Each number is 500 + 40 x the weight over its row's rms, rounded and kept within 0 to 999. Layers, rows and columns count from 0. Numbers have three digits each. The size before them is the row's rms in percent of the matrix's.

# q: layer 10 attention query, 128x128, rms 0.315, rows 87-111, columns 0-127
# k: layer 10 attention key, 128x128, rms 0.281, rows 87-110, columns 0-127
q87 111:451438474460496508536522411506488438548411522588486459468492493496539414513485448489579483436564490483488454520497515508487555535522439423515507560556505459421475460516602475534511483547494533550432498540537496579469485519487497604495404480505493484499521522465484568454493511529495493479491500550499551476487416520469550496481466520417483477508518539461502520526486535496518529497498
k87 098:441519591443546455546535452528531416516502460523585532539428493475475523532484455447486531462510559537493510544496484502539512460415517400517428472516475517458515433496448515534491515464475594490546504520500487542537517499467537451448576499546544530526523485470566499540613465492479511496498550434530466527503500487532474471586515577549467454506518474475476503550525506505494506524528
q88 098:481460443508535483500538507500506527444420552563606411473540546498445512480552558483541527501518503507468432518527549525379534480517454503523508522515453500556429473524500512507470518476519459533513498516468511492475489553562551503591467490494488492492495516469493481532492536446575468427435522530452563449525527613490505447431489519495437505511502562513506487505532503537503526530416
k88 095:565465528482423459509461531507507494497487412444455537540413475531506512505524519463494542483549488524503474525455476519500530500500507461445459441570551535462517437448498549467456555531522467507518442507487495420522538450476482422495398478532540488470509539526528582550536436430452454412478442455470439464534472554482510540482533467555532488567486478482478470474492471503541506480567
q89 089:438455491478528441456522506434542418491446534453533491519449495501485493477475551441488435504459527529460560515529497484498529478494504491492531503515485525430524501486391488475506434538584526518450540439516500578567465526498507452509567466514524472522563465509545443454465504507520520527482473543546516503524440489533584512497519505590454522466482436418513482508475592390485538498490
k89 093:458507465474554479544505447496522428489511489469450493517515552550616473433541548508488469478492483582499503466531497457493459485458473487453544470513535514545559472534518558561578541473481541515460545561468466418463404479532506534531469469525462524452501491475435541532481515516568509531511443475425544461521525516599497603467446460517434517531491494509509559508450482528488499482493
q90 109:529504541467555514508515512524537534521551582477517449464559498475556547533457515497520490522478550493507504435534524479610466478547457607547508467535466493457525476517530539505551528480517503475516483514474456489516521481536535534500594416417516537549445516444573486533474496443502499504473542435492488528497562537419509492504548447524451533420581500473535495545523537425522530549455
k90 115:489493487424475496498546527544427568477472519533497515541437449535590488450454493406569514486486502520508524453576552476512493463525558448490477493541547438459526545534424470501543561513518499501499481579482485428479509492450539568459506502454498429467514528527473490484456579496522533459450462475476536538486486482451531500501542459587428553500510501507574450473548507543446556510518
q91 110:504493496569482531496538452532500504515520534483511449469490540467528492604477513560499530483460497505490510468414479452530551490439474475470481601508539396513502517499557452464476575446497460493525508514486478500467520508481381571554398437463418451506518540501504493455459504559558452557498454525507537473485448570434524526540522557471491438521479522514507450505504529496545501502474
k91 109:465504508518542487482508472480509469583460464475543522499432446625461470531458461546529515528490575482504412505568554547462473470516504509472547512472476504456529476513526522463514508522540537504530458547557480547520507513437551485544508518580454563466571469504498519585570451513460511510513474417500497526517519501539491497498484516484566504502495511471482502465470405551377585527504
q92 110:439533531547470459517509435499484557496502415504464476515473506493490560458510500473536439471447535473486430511423478426527452510525461468470445560477483469508481518418505455477433500523526444467453486553448561525519468494514464459511455607537581496493518507535567535457511479550478483432472468466565504502466515478427457473559400520508524574546524490500443479473504484503533498482570
k92 103:501470519503512509430514493556477457555529509476476510549552471446468466560451488495513522446522510487449423505514472436556480499444492503515545484543451511497501520469531529477445460503424551509524502539568447599507550509468528488472468505535465508583485462523483496498503479498513503514571506421551496433526582482507539496587502470492505452525512539491467456482536440439575491562355
q93 097:518539483521487524512483479472443541458501502480492530539385510538437449507481539490541453521470521574457519575535461481526542472522538493462502415514430544528541510422558443546482500495447534461521564535466425534525458532477557502534501543534483417524535475550566551491431489445475455489538488470510521516443571550473539523429535486551511519511540436426528475511494487494523536553542
k93 101:512428543566534495493518391515507410454450537500507467547503528516420544493499537469508509499497500535442551414534490514466461453432479505522530495481505545497505472513502464551469482535513524541497487525505568509542557561490446443484490477592385508515559431511510520462417545460602600515518509424525527519521497488543490535483437485511482488526511504472487476445504498514490458462517
q94 104:545455538510586488489461438506560419447422489525453568481496547466548542494485538446443466508561490509508484511504516471542542511455497555472453539498481541536526546509478502529534518507451530421519587538469494431477492532584560479556497369465521518449539475526529538593527550447484425526510445470492543507512508520520501478498508503442484474500555445559500540493486472492488534513533
k94 099:549491478401497495514508482503481465426449510534439453480498509512542496470417542469517496537523579490534536497554493506557509545479493493474492470500529478449525400561497549371535500521528499552431553503556442493527462485448472495540483449454473414500512528454568542466467565487527506492468498564555455461517488430533462495525498476502486491483463490541435467474526580529439441520493
q95 109:433488571472531504509503474544458420464485480507503471483456489481544551542444471519540559465479518506535465515509507473499574495430471462456495541538511443508454506539516493528570492477532574454462514511482526511494501470517369551571584491426459507521517454441484515514516485491539568506497482411545543552543511488535430434490457454520439521524510535529442502461439530511514565449556
k95 116:453446510528557436500483467468554510605473480555449510505440453494570504475510454484513538484551520497534484528518508431540505599550447520435526491514463466428512430545406523533528523495519537530472523524508437575476520491453452507551448467485540488512586493515519517455454482523511502492532546509488474508508556487564525449582571489550489483474438552451526538506464521537482533491429
q96 115:509503502503543460455571508578539524473490461521501484446545541434463474512506471514511535431455544517520517556531459475472585426546430517465490491536469495487466493498558454468468483511466413515522466504508489542518427499492528516478406607516523497588583534470511545469529532493481524422453544580497473527451527498473488498536446571515496535589546499432498517519529505516492466551468
k96 115:461471474457456583498495521520482483517440466494487493563445502483468531523480548522651505528470512541514537496466589490479497475494543434522532468498529504460492496415503481570441423606514551464498499542428520601474594511503527503475459500532516511457510514455509539509540454489528469506442464509502552482470525546476536473578527472479525524575576482541475484500516491455536481498494
q97 114:465569531427475538473439657567517455452507492511490516522500479549501508508483514517538460468555525468506503585485449527485496458553418458400445451484494487500482514560497501444485432519486480481459488447482506481549514493471524444515494549528542534473500496510563591512523452517487548534446498446511501569497494487505494512479475437420506468562482552558437481498524472475496426493496
k97 103:472509483484510429455503495424497470549432494585425421504527493517478589465447506457457484459533514457494529472454486423449509507570460503458520471456456498500422539481533482607514462556454556489477555437545533471455483447503468489406467477505566525504466579457483450439525497505536485479588508530491474527505478525504446532475550529504545510539502446495481455468497483476505480535529
q98 091:514472553620484471475479547484521411585505482461509465567521496499513449442598498497462522459492464511465538501501430487468513554494536536572496517512541551492535452521464504432572458475515491523535503482484536476529531434542557542442495505499505525483472498545436522502463465449517492457506458450571442531455480407581508453519534577444443508512473522531519454488470463473500536540526
k98 088:540501472427524519520419515472529514465553535461485536477501527427540460502541473493379511549532551477461460424506471522494495557444525585450528503503489485488488472511472509478510475508454509484534448523519472488526464467596452579525505504482532558499515481479499387488528563530485477442563516562518540467618455484498481471413502483504499520461531421452461506483516453497494460524462
q99 111:578518496526494494454496452464496488475531523585512504514517528449501479519464490524536499508476425485451579480459523473513491494493469532546519466557488511468486537461544494509498613527425512507458513515510435488522595544436529524580514550530458421511467550495484519509426475451497535478599591515552460505422582528468502571513524434500530495507440495486518472532459530486562514473547
k99 101:506547457554534482463463527565532540505484511466600534537481518538425487413497446480543492534465474528564502494528507494429524515489542525491464401465483507499507492525521443517524424520518513531490380462526490535514478506495485499473510553601459500506533421398506498506397554527476536487453542525502477485498540512481549597504494528546466538551448500538483508439454509485504477473511
q100 093:445482485478509524425467508454533483571525526533589534392545516487541460490522492474463525546555483529433480526501502509540603503376523557478530427453506545470487462460467566534476543552444522477503427495492473580532492508452496529452490499467519566506529441521523473478501484488509504528503486514520486552454503410406472450458485528510453489551477528507460530469511463461474526544529
k100 089:474584486577502500503458548490543488473487497496480440541459476494536459523522550533544543494455417508448382502491571469529493382474496500481476528470527434484464461458480508446440409486471480523456532464483525507528465484513437534559507552532512577536537507512516496486554548543580439523499496453445520541530500472495497497540585422524463543462519496489541560481455519491474465516517
q101 106:515485433479531534525507526496491511568445568515442558495505537496568509498532536468496519482534479522447501499472525511477549561528502488516508519496470521492522450481550442496523465482518524509477489496466572483466495568587414487530392413504493460497474471515440431498541493490609458438445409453479466509533438521550518469552409521459454518500448484524515503468566482534446544462464
k101 100:630511557544506523564529521496528552501560489483417545482487480501460483551490483554504482480454589488444519493431507538475509509497489486554550497480501478512522435559469541423523449512457502463510453550520435478576524502520538494476549511444548468460451517490522526540551478463529523508541427597494418487507552473553467466486528463544559433525502493496494495520441423489501517565511
q102 096:480532561506485483482538466437454428582526527545437590453528468550478508472507448537528535509523478442528492522517565454474480528491486529505487568572476435510534445435577553528492496535498565492482507463580413452461558458469507499580487537501489481500452519496499500507521463538452593478510539510546531509476497461476485466493503443476519533499513453518447439539559517532603533458484
k102 096:535482464558505545477468558523525499542467470522586496514433446551517445515536490450498517538471457440516537526484485420507462526523546553495419586542460467546449504445487531519544431461451460576501471549494505532500512467494573513446510556503513524506553460470509501513536518406460491504535577542553453502432532582518526491485460577489478562489478521577533500490521506460545448505488
q103 111:576466487552555492512495512494439437494517527505558546518470509412561507523532521478500523530524461520457544525548440515490535528542473491551425489509452488477546557481533400460521470453469486472544565461545470463516532472558522517489418471481476402491486502543495448535511454479483464544610469441502553493475472547532531483461498513489520438388496429498566533486506502551466527487515
k103 094:597532475487507535504439517495472486451560534501526453449529525564438498449513559418508517459505583509532582487517459535429493496511469482498477510477489517579507435499529482497552537503544593483540457611487503491545466534504490443569488479472518491462529439430510466494502490521462520508476467562519428547488481522550512442396522544448545544509497472488475482520498494485440434535516
q104 085:476460435447499480510481481495479543484461495483520428514487480508457517444519528425564526423495471489503488446470508533518528484567487484474504400508469549539518502486505533485457485508456503552490521474567460519477486529461486493440505457455485488520541505492538456575573519475583401546480497512455527528512535492595504497534386474475531434487485516482554538525459506477354483500439
k104 087:511497468464464453462545454447467487414479484548439534532485483485455439466536496482558447514478505530458478484436535581510539477486492475497497489496459436448487498519510388509578553446529509459470474476522508441521529522557495455572508448482500530536462545477521583581503506441556534480560465443485519502498537559534498494503503516445526478463516447492532490558419587513564470442537
q105 098:461476444561549505540534482378564587507485459474475492514433420526476503486493517478486463510480524547481499468467454536501443478449566459491491470493521419497492503559453534429511537483467531505452536561480506544521484539498471492424497495466474462447496447562526479501436537490494470554465470503523551482490557530512572561451513404508534574500505528465497511481473514496473546503379
k105 103:514442499472491495513468450499450476500472490517469564469546499559520563426503507545483485449519513485480469540549455519483430485493463488511479530530503508497521551520542484497522532533453464465467498440490475477518467443456523427628467469467436469541451507593496450549462476528541467464513485378462541509524499466512529562437419536491469433495439466439516503516390500477514470486548
q106 097:433534471516531526520571462564478505496520485554434481457466471465504448457514478482561550444443474499508471482463440489506501568518540514484516564501422453493469447502546530538515482539504443521544524499550477456519484505540494606505416508551550438536515466534439543510459545509582510512528500432464435394500506487523449490563496442458560496484499524469538427546505449526515459473509
k106 090:524538549471498485436543561499482492492568434497512563483476512502467442540418488473488510541438544501515566542446462495442524584519496498554527507454431437483466520543501485475516483526451486544500378518513559533544577539512553460487472525535532471535472450518549526442553451430475452522494492495547510505493515513513568542552476498556529451525585468492557497478507563548547456501465
q107 109:482485559422527507541489494464413445485431464439505457492480505514547502549489508483505466520544550531537494514494539462523481426487455486522546541483559511457583550507521432542448480559493457524458558484514516478521536490462495463543569490517583498509558473465440472472566558548482471460469480427488487489567471447524475484526490502518449488549458469435449508483505476508446483630572
k107 110:494500561502489432518483504443498449522468495493430499520462493497487476564481558459468523522547487534513541465537567408517558524498502500530514469480522461508533481513468469475478525475582491582512543540430535545417514532521483467416527415466494521540581532526460526447498579471510521556520439498490463493561523514483523482594525504455405511426471478452512557487475490510489529598512
q108 115:544468513581482497482489457519485509504489528461508541513519518532508456502532486505527557436419542519526478564539456523504483546526525543446502574495449506491452392546480609536537560471481438556479523506505516460495432469474588503459471529537517437492534522578457585519539469458536504480479441486450478433488544486557474526536453526501499494517511548572582494553418512501505495481486
k108 098:548434459443497477511506557594498461497568531538480500459526532477489544495491483502539455558453504495542498471509454571459562574500508470510493549558486479469544417595474523531477464516523420612551436476547581487454481525508520538507444550516534524473465456550538527487536536486507475490467481533540489460498454526552555481481462486506535493464577481478539477515472536523592477437487
q109 103:471405500500538526456510411486489480584434559494549457499498534531442516489507468483491494484449474539433436515464553531446536566528549489453463523551498508456500439507524488504534589502530524486460538545443540527461444544560516469535419461519476492466512494527505527483492511510543504415568435528569509464471528576479534484419475536526489489528422473432532527463537463529500487486548
k109 103:589445472517518459591426493565524496489498442463473526518439533497515457514516515508537504488526574538488431568487471516507456466509451451489477570530556520492587418500458527500528488448433461470552484508497486521530475497439529447503438505580482552475497472424497540467515516525513486425514492478467476554521491440563478468499453497528593512509461515517477481437505435558559491478435
q110 099:423509505443533419485449483483504478491504519518501467496446438498503500445534490539485524533513446454568453529470545480486561490523549515521506538374521563485529547597509568505505444570507513515455432502491494534543474560554521529481509539500639586495547501465495509479544526593442458549506469544529490523515464459535463472460510485507535447561478515495467533538508492511505465493503
k110 099:494530503466467475522486483507522419546460499569495489478531522528567397553563521460445480512510473543514499502481534482556504480487437440466548479520449486531517545463563516506443526514423464517526509448580500536452531503518462535466499505478623457601473531445570513508517470531522503516534508456464555506481471485510476488632547547483478499423491501547524533484524541426487510495513
q111 106:517478521485482582538442529496506495560464462535526508480468544532546510496466435484530540511581476506498453487567488513489515556497529569501522414510503488506496561436496535540536459422474487466436443458554558454528506478514483560515549468474522503505476429496415517543465506400523514496474565458467505480476517368515433447471531448453501503460509487486538520546586524475504493560499